config.toml
num_hidden_layers = 9
hidden_size = 192
num_attention_heads = 4
num_key_value_heads = 4
head_dim = 64
intermediate_size = 512
vocab_size = 8192
hidden_act = "swiglu"
norm = "rmsnorm"
norm_place = "pre"
norm_eps = 1e-05
positions = "rope"
rope_theta = 1000000.0
rope_fraction = 1.0
qk_norm = false
attn_scale = 0.125
bias = "none"
tie_word_embeddings = false
parallel_block = false
init = "normal"
init_std_qkv = 0.0332
init_std_o = 0.0
init_std_up = 0.0332
init_std_down = 0.0
optimizer = "soap_variant"
learning_rate = 0.00574
beta1 = 0.95
beta2 = 0.95
weight_decay = 0.084
lr_head = 0.0201
max_grad_norm = 1.0
warmup_steps = 200
schedule = "cos"
final_lr_fraction = 0.1
batch_tokens = [65536, 131072, 196608]
max_seq_len = 128
doc_mask = true
train_tokens = 447400000
max_steps = 3533
dataset = "wikipedia_en"
Each number is 500 + 25 x the weight over its row's rms, rounded and kept within 0 to 999. Layers, rows and columns count from 0. Numbers have three digits each. The size before them is the row's rms in percent of the matrix's.

# layer 2 attention value, 256x192, rms 0.133, rows 242-255, columns 0-63
087:489519485501542528520481488493533523464557491510517484505515493484487487501526502475493495505520491495435507511476543509554491520506534495488497472518525547516526505546513473502497531524524495
082:519517505471497473503494472545465500540546494502542498476550534497517519496476509531519532536500463521474504428499526511484462518503501505535520495490500514467503473522532489542520475501486485
083:506500542490486510495471503528505483466484501495447518537536478524509546466509486536472502505544506505494529492539568529502516495517541541533456512520491451505531476435476499527526539473461499
096:519523523489495554465536512528491527510460516506532448516506497530458561527526503551499475479483503512493501525538506489483469506526463499489500510522523476474465524490505500473489490490494476
095:506511491507492527530506487525467483464536467491525470521496483511484520443473462516509486513488530524473495525519483511490524543472526533523478485508530517508515530504462469515477505494543532
095:512535532515542447530518485528476506550505511508506506523554518453458499501477460546515512502527477541517498466483479527504520494483575526459518512529500531523500519455510516459461523460558523
091:526501493501494498493503513519485510468485475513478506495490483481458482487480502498447521475466447527501452523542516483516475542498505482514501508507518524467497495535530506464475522473500476
091:504484515502480499464557485488492501491492475488583473498541464464485503513466499508504512499531489494548465507519495531526530502521478442481526506495502535520474484471464546457490492466498518
092:501521509487477504503504480475493519522562481495488485522479475535508430455502497508490512472504496486514494471469524533460539508466501489481466549583491486504483529510488481457507479487523484
089:462463489481516451486518526551493533492479480480515532503500454499522496424521480489486498526524514462470479468531498485485495478519505478482498504516490448478472558462498513443491486458526484
092:533513483492505520505507504486481479464487525505494510511531515514525511495489490514520441482523455466498501469523523471523472532525509515469478472457523480494497486485526470515527473495483500
091:466453506504510460533502531487499519489531512470479457509469484502500492520504542478545529526490506482474518481499546482498518481497457522493510513470498491478479534462489500531527488528508490
087:532499499484517494486502495479501525490460546525562504483505487526477515512504480478511552483499491507543512496461488508411490480490482546505486514513486501483492503481476500470515502444548486
091:512452505482484487544505478511467460493523496489515501513508451467517517462512501501500493505521501520471450504508495487457518512506513539515529465494483478489482536485497506454518498471522486
# layer 2 attention output (transposed), 256x192, rms 0.118, rows 242-255, columns 0-63
086:539473466522523518519497494511498523484499480480497485481489488465525491482481507526489474553533481512482542460522493492513517502442473457509484544522535523491492518503445568507512538505544493
081:519483458521523480541509492495499482438485476559469506464494510502464479551511543510489495466465509473446486470510506515519507545480511537481523484501498550472504485499497491510510481505544490
092:457445507520517510489521519526516507466513510550524455495511488533490500499531419482482499477503504526486481528503464574489502536485506503474518499492504510456499517477495553527460492506518496
094:469533517512499447507487510483490513518456482474537492501564487517459496470540511512499528476496509526461482530527538492480483520519519479494534496541503452475436536473485524492506511504455478
090:522511470532541501477505501489470506514527487474465471506540465482459513483430525520478506527527517483562536516493481495480515507497525486498500516502481525533498498492508536493514537529506496
098:532475473526508518479517476481458459507523488506497478466487506491559496446490512510441459505470484467471465499490479511478512522486502511511500519471486516497475463551518462502489528486527471
095:496500530489504515535513496490513481487512469497505499481539501510520446479498493469478488538491489488498483495496521498510538512505489464535486491475474546506473525460528519481511513527531499
098:465513492518535469527513481495487484469498469482495480498505500508500460498508484459469495529479483494510457501551500480495522453526478497498526544487476490523510488458550493479521489510486534
091:509522529489517512492564504504464534506512512479500521508487543500496494475481472485532488531442521458458509540499455481475507490491514524508458480486473533445484492484479473439433516492505480
091:479472500505502491502508519429474509513519532463452474482474482548507522467556490487489528505517505425494530516510519534547533490531501503489485532548521504470530535515507536516513465487505466
089:544490521463506478461466517516483502497520448533460490499499500478550485556515508511531523488470576462516484464485515474495520460484481545510483521498507517543522492502517506506518512510467506
094:489532511466495549456508508504504535513488508474476544519496537525485508484534516565534531438501497453492575480459495504505504496538504533496532487480503519469493470490455494497510502506531521
092:438480469490545488492488493512499492547473518490454509468498533480467485489536505508498473520466466463497448504531478532493465482512499475483488478514495505502515456508482489517530490521517519
085:513490506480546513499534522447500448531521509500525449555508490498489520524507515500521509493550500483510443494474528490517484507486479525497491499507500510497497473492526522545543496471478467
# layer 2 MLP gate, 512x192, rms 0.182, rows 0-61, columns 0-63
114:490510499504482549486481554539514486493503501490510521494515504507494545507494464534478538529519501553506544521526491496525482487447521446482528527493530506480443511502427492483512577490458500
106:482510541528493494478551494513488488494532538556561458508484524543504513490479485515489474473482504503530507471477493470502436501531506512509447474484475540506504525514514511470432517498445499
089:470447497528525532523500459491439493457461476482487520482504515518511513491510516508506523508531495502521475538565492468487580508519476499509485512539486502496512525552490476558524527516510474
097:470533476498531499473460486532541480510496536512501452475495540519475460524490555466473497489487520499510509491475500528487506461521524459456508496457507526503525517462548496514532500498540497
102:483468450520478486502510499495541532422532510532495500464501540507480488514526507496470507463488522505476510466538482502517529516488474470498520502516495480494520534488496517482479484499526492
100:470466448498493523467506488489490530542493499515483518520512478532474476488444528491490491457531505502507474554504500478493487498511480495469524547501539542524469497435527518505507501508481489
100:500514493462487527518517479514531492480488517526496508507481518505456462512491478521504482486518524450506491563484517529492530502508531530506518494564482469493510481451517521471486488423523538
099:479548477504473530491542521499519537481523546465460488506492555513492493524530507520531492504472478478515511530471472495499502468507519515553550483481488514482481501511467527469509508469519474
103:472493584470516477489515472484544502483479518475507455494459521491490567480519487524548530482521508503509526482455485509509529485463554498489463543498483482507492531497485468473515513501498502
101:528448490511500467546455458501523452489485493472437516574498477491466493517513457485512525476496516510486488499484551514511535460507469499519528504466505496510495493471503477495514489516485494
098:494484526479513519539501457525483502508517504526522554518531481524513509486489472543506507507480501503517517476467483528518532491486468491513534488480503473456526463509489492544483471519476459
097:491468502473522467489491542516474509512513479540500528472472484503481466495529518525509506495461506536452522522523503485513482500530473533457475496518495499493498488523476496498491535506441454
088:487515558511482505491481497510443499531471512528494483486486510507502491484515478489510550491506475528422497516552512470507524529515426500489496489536511496496498502485493521499509503495481529
104:515510510511493485478448528457473480493528489514463500485504494518476460548483512425550476523497509522519501498507494527490493476524480506529479476486444484492490498508529496492522478494478455
087:520505484445502518462525494475486456476512509513487504487492513493463510436501467539481500491512487475527503502469536506502547532519512455508507520507483478504511493505452485504479552497486505
095:526507478539514477512478465512532492469477489528525500509517489515463537452514485485509511499505493505497521485497546442515506492464523516491488478492493483523511541489536501500482443520449502
102:500503457530509482529474481519479494512515445554510478472501511494555493499470415498497502499515501477524486517524477487514474540469481496513543487480547482509509459491509496489465516528525509
100:498466523523533463521482520524506459526523525455424483499489474489546508489475526499490509542460494485493491483487492501506514552489487472494463497479494534488470499510470467492488480525455492
109:507494484514507524515481474504491534503523491484510550488517561512552507438507466458470501510453464527477518486496490523494488534508542494495500500532488515463482487497482453514442477520506486
107:497511509504484529515489541506518497499498560467468488493499502490514517475503489503488506505497482465460538532484496527510509495496457467513481510453557527518512564494464512504509520453516499
092:505484505505513506503499498500512511479464503476520480496531502548489501561501527484556510534505484523478509482492502531476518528482500538517535478482524450482508547466492524557525500503479480
115:488479538522481537515533467454490518506516484514526500532530534504533486491501482468526505531534532516522529524538483500511518613523518472519501517530532522506547502509546468483497493473464467
097:513467492472497494536498502509478472535482440485500463492492511488461480502503475501495484492524494491504496502450535508493477534506512450462467527497464513493528447514513471508487508461494540
098:515488489568460495477518482477494539510502537458481489532515471491512504502547522505488496518510491478490517492493467464470555490515516543494537453507516480530518512523476516499539538496490496
108:474475485534505452483484500499494517514501485532483519506531522481516563488496534493502435529499533521506517498520542548508473488490484509480525487466464494521485499475493543496485523520505521
102:507451545473515508556488459458497504537552510532463500513533537506507480503478511508487514482504496528475530525447521513540521496482502532510516542519480496523547521502456468533520517487493497
098:490480490431484511494491479500459500453462508528476475466482511506486498482535497493523487452490505449469476510486485529496521488489527528516494474499539460537527501490516472514508495494528521
109:480471527493509539510454491471486504505489466544515522492474484479507489539488487520521498537523500475493474503470501480516500500504441497520497530492464458453492474524500526529518460506498517
104:440487515546524518472514484488494517541471491538520521508534503471533485510492481493535501541498456486482499468495470534479467525524467513503500519479486532519515487498507485507477491522530541
099:470510501495500506494506453486472472496504475518469536521468487521491467546506526439505534547493453480487499532480458494471503479495512488504534485494481474533490525461490507510475501483476550
101:509457483495553505485501484514486469484515484499514507463507527520501496507464498540518538504480517563442515507497463499551484521490533498478515509544486486454492499514450484531508531507554464
109:567590465479493497497519507471511498489535486524489485481486511511498487500503487517496476473494497517531520495521536504477490505456502506480496473504508518508473480480484519505515520481470516
092:489451521470520464508510516502500488503502493500495502524496454527503539477467513487501523497529520471499486540523492509486523487534502503486510473434503479501440498485482494492499448499481495
111:466485490471527530517500489493518479450479483485501525479480495566489471500474486503503468473463511492469439542529502502510497485524528535499483489438476551514484499508529459487501464457486518
100:502488497481515470495464524475493467502497513513483487494476493478457488512471583488512460452477552496514524503481509485487494458482477483510514482516494556526511477511497494469506490498554477
091:468477484518522501468533488462530519457511490516529510521498539504521520528577545497494506455469513508494538478511536528487525538480519519512523515479516486493517513500466532497493484519490533
100:501480488476527528510501536509520511461496484502437484485496483454500521460479497478509499487522505473505489505539454456555447497526472530500428495482487504464485483531503525503461486518528524
098:485514503496497480476505487490514531469512491508489472521497517509452501502465485538488539527489558444489505487473484513480468479546536529460480477481510494521509484487532520459556501476481457
102:511526488497473478484502500492511469468525441482496465492493510476470509517483516477503504456501453506461542489478542481524495546508514524533486501459510513487494502479510523500510544505527445
097:468495495516537512509561509475489509510496484464515522523493471518519470510513468487503473486497505506485564554481514496529502524561503520475510499476486555489554474492525511483483491497528522
101:519478500482486543485498472457522462482526481494571493488494520481499500510493523493487460516536453486432497480485524523483464485489532487499491525481509473453494542525543517505504482500497526
097:487466548485503532469495520482532504545502488497540486506484525464459522514451483512515528533486520511549481464507471528523523507501488543483488534508509503491501480504467482512504463474508476
100:508513541491506545526467515474500548509516497449485538482494509504511518565539502474541475521504494516499563492526496534479480490508509487506521455545449487483505493483502463488535488513483503
115:501475451480482517461475524482525514489502500496507505504496509528472485510533451464513515455498492529452502470526494487501534476506491550500503474554507523442505508489538555552515540527492496
092:515459481463529470446511489508490488500519521474524515500490496514511511505463477510493497506511499476480564527500506503526532483476520518531493448533494541461486538521471550496510534515504450
107:526483514532523474546492474501493479489528523470515474443486491511547522487516492460525504507532562498548532516477510467473497532475528456504426496501533501515513524495508480483433508530461480
106:503544512564471502506478479452487474467477530470481537520516520496466489541488516547530539519496500518509502512515492503508483498488497446505495504509512512495501499484525509481471459493473478
101:493467522533547464507538506512502518489492467525491526497544494475476506552484514500474515466493502434506507508496518520524522495506511516492532463517495509481512472517503484509505559518495510
099:512482489541512500505473484484525477453486472529474502475521496472541480512493512528453484486490491523515497468533514479524483548497543511514486489498475494518528491492531487506457463523514484
108:483516554556498548509447512489483461530523486471457536474503496549524511487483488551552515470503538540514515471454467478483497477490529474517506531475493500474515468500471531499494551508512551
094:476537464523493482539502503482512500561500519522519478476506509526521517539485500477485515503520517469517533538510511506541491504532498521495486514495501465555519502470544527569526505474473540
102:480494449498491491503488474514493479478429489558502485506515509473462461516471535489515495501512512477546512501520510512474543457506506498483498479467463480486492517504463507496558499472527524
096:505478562520537489546513525490523481496532526510480538535513503531490478451481457516507474521527538493472476469494516506515539495554514489508478480476523525470473521528477497480473485530527489
105:496457477460506507522515488522513465497501461495519492452546487523517489460516472475513553523519526494519510516500524487472508480494499473535508552497494553491509502501499478482513508499511497
088:501514487533547490484522493514519463481518480498494525517499497480476489528512511480537530490475480457523505463542486498515502481462499534506521503510540525503500475463539527506514543512478505
093:527520506415542456507499460456475472523486541521478505508489525485520510494473473516488474466501507478487460512485446517498483454479511472489488495498524471516473507508505469504446504528478490
105:537510476532497532491523481521478525504473502550533549524496539473494511488510528516502463500504510530518506527529494486468539467522515541485516513462518481507496534464504484492464488493508521
096:503519533489533451496493505502496480537503475524448496518533489521454517498503495498490499529518470497504469495483515520503489495499485448544456488536479451511523489494505514474520569485483477
103:471474509483473469476505496484488498534439478477520486477466482549491524461493509508508506471491537494524521491514471496526436519502514567548477489469504484509496474502499486485508504496500497
103:488542534435491504484463487499567511434496501476476465547452569501476511470512510487494515483492485493473525510486454552475500481526472493467501459503506503480465538512467497492499504469517477
111:472483507507479511536467532494517472486492530525511451537491515535543511499484520506504556497509464558486499490485501524513492544471477503480488514511562492533488486544472483508537510514514487
097:509512461475443482504528520468484501498526560538493492502435491512479444517479487515499527481501504515436504499485493511485475511486515510500479499483506488513504478504510500485463492470493462
# layer 2 MLP up, 512x192, rms 0.182, rows 0-61, columns 0-63
106:483486498511506462511500478498482482525505510469495455520466509505503490507492535472505483503501508431501514504489484495507514526522494515525466466545491487509496450486501497510548476466538488
106:523496464477457496488477550493506503511500483504504556509520509435471491510521524519476503531516542538465518540508519507497510510501466516518530500471509449547504453487505488515501501530582498
098:529518446519493470484518510507455495516493491542507539518507479477502515482508498492511488465499523490505526490515500510524509460492490500484542489452526541477481484488472509486485488497505462
098:464484484518533509461462468493505485521524501443508535518531474515521483503501474513527494491503522510529494548536500489547512499531509477522502490513515493483498517455496513495526524524503493
105:526518533472499511482488500503486460475538532503489535526472504513506489500474512507476539520516539500468524507489476517504539472440491463482502513516512490515525584511484485538479548481488452
104:511518505498548491516474471536522448447518451515502493563477525510496505523520544456496532530475522519503504499474512517549511497528500452537501471487507486530493515506497480466526451488505539
102:510534509464514467517530480429498500476479513515468518522476551504458514462504505525499472471487517497504461508529486484499506446489509507517510478521500448501496471449514505489504502472480523
098:470518526477534503496482484490469456528467485487528489507464515488488520481442541493479558505491543541480494537541499508521513525479471465512453506513485494515499490542491503483485447498523515
104:498504534481577448477496470469463536473494513501531505478497464490480485510500526476501473500494497493555491475479524472490487532526510510512570524515477469475490507512468533542499491477465491
102:514509492516497492482493475501471493476511515478482518529519499498471532489518539508494532509470488505523516499493467479524496505491514485498545502496484495490458455505488584455509520488469491
097:494518492515485444464527505496494517483500513487501539515497471494536502469496473533501475492495519454477484496484463464490517496448536495513504516516455503513495502491531513498456530493514504
105:545531514527508487534500521453498500481515458499518514479462496513555493491518511509507479442491465512549515509523504478545451513520538523490466496531494520489486507530540493532464505529492486
090:535502507486537481528495485507484554472517470492491510469530515476505475488476492492491458490499459495511482480498520489481443478482531532482496480486567457484541509510513503563474473480518515
099:552491523449491443458454481475477516521491538542463507549438495522496486509486493443491489525493499517517495521471524503508474517516506498469507501470474479499519517507491556491500508480509450
092:498533498448513533498470508518506487437491478523473508455511500471497514478483471487470506517522511518519468503489513474497494475523469493528501467531463501506486513484472512476489493541492531
096:460537504510502548514516459507502479561497464524504466510519456526469509527499506502519570536478520515506493509544529509498548524493496510510512521485476481478500529519507521483553539505536496
106:490540509475506485508505483517516516536502469524504512485485478534478481508506495537482487507475461525506482502496506503481529474499467484526508537498536562471476514462485483528507525533479555
100:489489452484483522502490499545486517463520461548472515492487504512511487516549494515491516435499481532520481497494493493467524513469518498504529506515522503522497529481524482490534510496511520
105:451492532498521479529524475495441517561484501461559489523454502527468445533510516472506492533516532509522438530549497513481527518517504518502517506461464498542501460522491509510537488512507442
102:513464514468476499479513474517511513497489456527508525550505503518477519487478514489542485475483512490504532490512479441489463502514498508483502475560510493493499500476526533524453466528485513
092:505480511482531513526512546499499519502536462510483468471465464525487446507514555537484490518501495454461449479478529475472523507506512470510510462512467479485528485486507464519495519528520493
105:499487526501514500517497485502457482494483449481513486552504468507536474526533508482522514530529517514479488507502514430529503528469504484516500464499551470499514552547575508491502455486483500
099:520495438544513425454491471447465549469516505524497474529481530515488489484529487553530467492513491476519494507478501503518463494535489501492521471484474480479502479486487549527475533520510522
098:516498514483535528509500530518519478542472530491487536480483542531528488506478480461509486476510491549502501532471460486517468494516496470485438546472475505500489527475536462470431468511471473
104:535506488473484489469499525510495447503517507546526545524492497485484512446522482505506529518489473508535513504492470477495478527477510505504512492498506468529533446471511522532489548541526513
102:500477487485489498527485489509542509465531471530516451532518516494491471499490533494499522489548523532485516540492508511498527473485480492509515570488505488524539513499541455495476510482486451
097:496533500510509494527485511518522490506487510444541543555499523498440506538501495511485492523503468519490532498463519505513504542541478512511514518512472551488482510509426513496471500510445491
094:480513492477520483472509453525472496485501501511520506499485505496518481486469530476505526486506500524449453479518473506482517469512518479558495504444529489498548490487502518543503499477508499
108:516571499478467511508461537517519497456525496465493538478477509475484478513504493509480473497506499453501494523477516530523497515474550483539516472486482553511498464464505479470480478511478531
092:485564481497504480474463515470522495491430536527518485486481489472481494514474488456490508468504474477517529484437504460549473522474461509508475536498484531503477492486534488505561498470508482
093:511549487495489500527483483482494499473479472535473515528497523472468501480582528482476516517488522532485492500504532530508474503456479541507469492519533503521475473530532493531488463427484514
116:516468538512532504504488552502526508455484519537512486516488480493520547477497536518515491509502507493521520475508462500513484511505459520549460517530442473479538495514533508493464483479498455
113:463535485474496480512528508470521517536490493503474550469524510500513501492506491518467475541482514526525487481528540478558484499495488513503490542492507494512543507504519505469515498517487474
103:475471521496518532498490471507516506477511512497457474513497478480515496521524498519508487496483482497526446511523491529535530504506496493489467467501513502494476541477496528448508537519460469
099:470506515527487487474486460524514505456484519537532532531536549494484491515492452495500524504492509503494473529559497505477531493514459499506504490490500452494482518496517514481486517512478478
094:479521478487518523495514508475517529497512518486544500479484503490503545511516536490485501476437505542550529489534513501518511533500466507504528490504511511430510463512486515500506482514525538
093:505504524547464471488529493505515526552506556493562559506497495540532493485473467462507491521473496521501522514446526540491458529523492496490512488520532524508487465533488514502512483510527500
110:500503558507482542504511511482509474519463508535484494476491493449531524460494489494513491466514487544491495514456540501542471499502468485551488499521466488472532440525503518520499502477506486
086:502522487498470510511464482500473468463493469478528477559519518483540470569484497492486519480509469479479488497486466473491495515489511497498497488534511484509516492522517516472510516519495503
095:506464506502558544527499505458487492500525501524465504528510531495480477467534504547506471465558473447477487450515470463459527532512523528482495505498507473523505495502525495506470465510464497
090:495542477456488527491492469525516514518487522498489521532496487535499507477522471524511474507476504477560518502516506532509504494529467468467453477507500493539507474448438483472489511493507466
100:466502533501474522464482484502542497490495441443500518507516491521450518546508499506532525515482523520536510485491492522531530496491524487512524543530498498518494484552531501518519497523497492
098:472518525463536539459455483489468550541519558497505522535490499461525487529514505487486485501533500511496507522495485519486512497451499523531516493494520496493501488508492516525490479509488478
096:492513536528524504528509536532479502513524503497516494497508557491481501518522464507507491448500500474491510479547526560509518498508516495504491465505479520502520519529524525494534481505492521
092:494509512522473504498454532486495516526484500511496483533489490506481501500539549511543480493498505538521484461535461502497475500535465529457513493443515461490499480544500493479501437501515515
104:473538507510481542477544503500490472483459519530446509512453525507487465497522552439520500486540531505460509490466482507487503490501490460536455526438514501559467471524523494510507510481532534
093:477465505479504477518510518526521501548493496542501465490473462487532514457517497476493471492561507497511460486483488500499477515492485517487481499482520497526482524534473491515488488501498522
084:482504531436542482475527497513506498492536487508502556469520507477510468542505495442515530467479511500505524514511497470497517491476483504527490493498492474505515523498536515534486458513516501
094:482492558499528474471503503521491529509534508494509505469500507482513485480499498513494486475490502505536503510452485500554476479497455493468455496438507432518459476490534530497511517542511478
106:463506432492542496515511519490459509458481494486530489491474491551517515458504532474495541515513443526517552498511530504496517509501469494499463519490498503485489524549514500495532454495499477
094:532510467497504521555514560478452471493499524484520457490494516534466524485516523533488527529488501482501527532497518518527460522549533495499519485472496471505518483520482485499519469495477496
099:525488471516490512537517485504488487476496496534495503532544471482481472506490486491510530505494500504425503484513547520479527472438477523491535499499540518489456507512501496516516432519480510
107:494497463541487494467486468523483513489534517534489477505498481473461534520516518512533464498482495501538523500514445524490491515495478495490521509525476519484489477483535465522498530501501470
102:482486545462523524472511484479500535509515494510512496530469488508538518478458537534508504560522513496513490514498505507555497519509498520519467493506505552494528496488549490530498519441540482
094:487445465457498463461464529491469499501504508498500465509496495519502512497480505480470507509480538537476502491476542517518536485462470498508452539481443482501524524533443500549475441472527487
095:558490455454509467491541479531446528476493482503507529455497523471494460498514533495538474514487491510510494491537497525493497534490483535463511519471497490480505478487526497501497481485542504
098:533556501520481479529498472490479537482485490515495423505491486441498528498542508526518517516515483503494518522488519489442528528507511475462467510503451493522476517504527506508490499506480508
098:480493537486535504491495515434527493509476521549483524514513516509474483497535495497489439525476485443533551488497503504540515509516461502494501478559514465498462496516502514489546513503484520
106:516548495491562575479489521516540502462535504535511555496510509514525488496474477471536534515508508524486516560477528521491515495483509472496476469502474483490440559487491555506462525517507538
115:491489487496541491465499520502488495535476519478519525504512510490488486493452506530524472520499512532502517499492473517516478511495475515530474502459502503463498515452514493519460511516500467
105:473499500508543514490480523491494485503467556531511469522487506505529457523461529520520504516517460494511473492503509503510473512509521484493502504497491489528541468487500498459527490582521515
093:504498479478468479485523498473466489508515554524495504491475494503526442537477484524486492531513461487451525485498513535493503532493521453505464519497536479514497522492519520490493483475535480
# layer 2 MLP down (transposed), 512x192, rms 0.165, rows 0-61, columns 0-63
101:500490528503479442493526516497507512510497496490547503494521517504494494548511497472474474509519494443479488516487445463509472488490501508490496484514458453524597482492482495510492507531523492
091:492524537464494486514484513482536512503484503495480507508495511498520477485534506463502511483494485503512516481526484452478546515501487543509512490536493499522458491508510501502513550537495477
099:520495503534494510518508495501466506524510491474514531530485487489464485506508523473502468472527498481497523522477479471506555479504478486506502487448524519496505491491471503504482499495531484
101:510523498522478501539481472500482515499509515508462433523508517497518515502541507481493518485504446551468494467567494529452498495532506513524506485495509487442523511511508423546507501516505518
101:497480465506531504529478497508502500452497530481514477469491496475478482488453486541471499490519522512499487471488487523549570481473503470494474522503488436526478535514512525522501458480501502
100:493498515491454464455524495488525523537477491475503477471526500519506532516487468491538519524521522489505480518552489491472477478475479495475480487498485481473509475508463509542512541514519512
102:453515474513513484490457562596465479470498497499486497534523486475546456540532513465495523489522486490482455500465548495513484528462473489533513487516493462480504465481514515474498504523480487
101:486462498524549494486466527512459451500518458486542464515485467533479535509508484508480518509533505469470512493473512504485441502524468519439492513488497552488492506485523501506521504494497494
102:488503458505472464498509533501509484482500474528530521473464499427496455540488422535477496518468510486518473537544492505502494507496503499530520514534525518510537504516465493514543521517457508
103:502539487529494479484548493526499525536498474517537500445507492494488486483526488469540501495494497526490519514522474484450476520505498467498528487487524529502481498514495533468559525450520518
100:485528514508475466476515457529517532516529507501526510488477491508498505495495523510491518540483548468514445458465529511504539489513495523505494507486475454510482510457551499514517568468519484
103:486494511479465511494492510492523503473483528568461504507500479484476495502533454549518458528460509488516469509445473487428532513509470484501498483564535517507493522521477492458498464511484510
091:479513511508513505488559506492492501440505506518513502443463529504456516515457510489501513481511498467553502537491507510521485501497501508478479512483489465467518493524488509522453478509461562
091:529503542526508476454498494485503510514517495500529501507554499477533513461490532452465494535478519516513556485468538531491498490496537530478536442467529522476492452546495486476479548536491502
088:495520526513504591457518529511515471492477501518531504537457511498486520465492498500477479497465506502524456558520499494483457519510500500478488498479461478517484504461488483485473510481532516
095:477465492521497490511486500526481476522514488543525518501537515456476503505525471492515473492520494520482484537484474534509512537543509462516543517483523525520498504534506503476498526506522512
102:515502482539492493497449540481473503501509532532503502536476515500522493478475447467472535529503521539560495515519435491504516476480493492504500490471448443555497451477510475500492528490469488
107:555509453524479501513491459525490479512519522519459527455526488503465458518501504541489501486514483491506485504506496493462493495504504485471491515494516470514515517441507513461489501502511500
100:541510533519506468503468513520518443493498449534469506458527500459489511517528509467493499462501529494478504506489464496507485487514521495455472498497488499459505500487518507544503434507463506
099:524526534474503493500503484496482544550527465490502493481497498506515494503503543511518484466546479567462504476469491455492495508472518513514515509514447495504495480577509523470513514482503474
088:509535484515515507502527503518512503510495488497523454493472535533466504473487593516518506514493507503491511508471546537493490536483544494521513472493518524483497487516445459478501490485548479
111:516468530484504499483509543488508487494540469498493534515457549484490510521550508466512516498486495520524476529513528467496484554529523479491518503491492466497546470520508522500486493507478460
102:480473527486464516568484531500513501505500487496520513537508478465535494488470509478489500492495507510483493532514517486478546466494461478496464487463472500432518505490509479495508483503506527
103:440477515504487521456499510478509484505505462513541486505472565522493476460478501535533509451495511530490524525482533501523489513504504499437500555485508493483464538479540487502482480479487472
104:486492506457509512530530494492507553524471473514520513480469472467536500543491476497514524471515528502538489466536532479462526502542538499507540538471514522490499485493463503471511516516532518
106:530500479475495495493464455497491521455474508529546482499491507509489485497514477486499490492502504546473515490496528513482527490501493474577456540498497523506515448504521480493490481514490478
099:553529535476475532496521480534560477459515487495522501518508532524514482565470506493505521503505484433459521523518518497462495494527457498536511489473453551523472502493480496536551514499473523
095:507521489533494473490531492508497484493495544506502493490497516527491470477486494496436504466519481511519516540531555509492534528482534485521480502510517550497460517477468514478495548500485537
110:533483526459494531505510502487493500530521480487476495487450463485498508486481497486488506500490539547536486563526541501511457456472535506494443504478460503538470488473495497484527501482532494
098:501530476471510499498496479524493530495464509490517582523502450469481466527444567505497492518510531526540503487468501495499474477504483480472497478491482497516514513495499478526507510529456506
095:473510525497490519488511499546484543448456460520507514488489484497505520523489506481510531537481478515479483496506509475469541539440449464539497490505520461510532503534514491507512499545485506
106:481473541484480492471503478528497515510489496434494516517520461529480508504496535472500518522486488500505494502473505484542525497511481509470536540462497475522506534513521528497506514486498495
108:528508524529497495509500523538512526514482524507458459523542490526472438524498511532465491527502497526483519509500469499459511470501496481511477482490509486453487494536493502517462496544510514
105:509540501466488513549548480477514513510489495479483503531507509527463489509481496498510488492457502477505457512524519526511523491506503520527505492493475558522484492498552472525528519471524539
093:489504517506542496499532485497492434492549462466508494472497498494518552519477479540448488512449541474503507494478502505534507523477492453483515478480486508498504483459477516478477493481470505
093:450464504476493551508509537520513486510497478522507440534482520487536549470482548492516486457509538503534504516493531498476462494508508475490508476522466484489492490504510524471485467501460476
091:536501515506480497461547480467503550499494496486505482531501492555486479474495507524501547491503519456539492493506490525496526496465475491517550456459493537477472522487515498458515516517518462
110:474547461512532482496497505484494537516522490443527545493453500491488459543511506495519524498419478540529497514529494531493502487467505505481500514494493533519518510493500528524482501518493493
097:473510529495481493491524503479517513525523503471500461494487481505483477517485491475496506511525454460486492473488512493500520500540512544482473515495510470473550493472537493526509479484553419
093:479520528513525482462493509500523478527501510469499453496463488504562506491446466483501520551468529546560488529500524467530487491478524487531499465498508504515499468540507527510453541462521522
104:509528487516544478504532541500553535497558495492453485548489466497517523504512493494544513480474527572538486529551515469513543508519507523522535452506487522500535511502483476515455523468489498
106:513511483491533502527496538504511513510461496522527480498522494531539504505535493486478495502494550564532533481513506496463441540534484498459491549466485485489467500484479496488470509475529509
101:521469526532511508549495561502448562502514506474461521535460501526482483526530562519488454507495488508502514453538511518474440504461500479519527489511482457481502485456477489472483517522492461
098:533518510482486485514501487511477489473511500515491501473470517462506503519498520504502539489511516501497470501505508493524517550533475506496516513507501484516534476558520488504554456508498499
085:491500492478545492492481483507473509490515475527476487522492513487502444525518568494497534516462526569528510485542494467497529469493493486559496531499470498526526543487491466490475537553507538
102:485498472482482525513488491520517488497486506515483489480522536467478552542537520513477508503463489501518462507497533490471510507466498522465499544493477488466468504526472475450536495526506497
097:516507488491485513509485496448494495520498507528470519504463464480476476512461477490484483503511530493496543512559540531468510466485511512507533489453447495545511516473480523502503504492516585
099:437494510534515529472498511458486515517476500496476497514504508485479488530524519526477514487535529503512479520477527488514526465519511499483498502528544541527497516505532471524477540546467496
102:481540478520483506433535467524517528536535503532504517513524521487537499453519506500521486483451528491536494493486493469517464471513502466503524519473540508508493502494556481511542489533511488
103:547506491484487508464509514509543489471492461529489491505479505484501488520523480507469437480469524524441485523512507516570488484494483521470486502518491549514494523506523484483453512497502463
089:521495514475535519482505496537485462507530508513509462492511484475462529551501508448506517535485496491446487552507502482568488518525539480500473543550457516486488541494497501488528526539459496
098:499439519512523499478506498492487489461473539492560484515500507488496531504494448510471501519520459513480482522506484503481472521559495468522537508495444505525496509533511499522516502513441503
106:524473539535497468513548516495484505568500475482474500511472500518496542469482496472454496511482486507505542510511513523502464465499523453460508489452470524506488545512465528466512476500528482
103:494514469518498460527465528508490481465462519518491450515472528457494463519519480512476483517500491477470505519493483452499460489525480514518527497485469488481475548544457516520497486512485549
088:437503535503525513472509482483458488500520438473524554516480519481487517528527446449497489506497520496463499488473519513500533500500502495521472454491442446489481488461517524470496499523565503
098:495512501516489511526512497508534491511493506524509493502554493477518478486527535513507496481479475507538526470495492483467473503474507554497521512478492483473529528503516493509522429531524491
101:490499535505469536500547492487505493492513506484547504474448462509498503476483543483520493508484514513476478506517482482533525479510489520528549485507553514493475486501479465439523470530492543
100:477469512502495494464488479504490493521465501507523525503544485498513469530480491516458439506507478462501465506507537461516542503486475521511491488539494519512495467528497510495510537493503483
104:471493518494507498517492484435474489451495493474475491513478528437513508496498496498455495509512493456495464481540518480537488499478461486500541498524491506506536499512519472475523476519506471
116:544469523524508490528529505485521504519538460520509485506524461502488465488576461523544487475501549511507515489501518480495498536463522451503518517505503466461525460495449521522482493513531495
110:529459500497479471497479520497499459521490504472497505490524518474471464547505542546504535529508490520503469482506471550509495502484488500521499511480518497551461500517470488500523537503526489
093:496526504532580519525498482525520528495442508522483506519456456540471510486538492473524515459462501489496475498495456485529477474526490526520523490494488516503504484508521501496560494546511514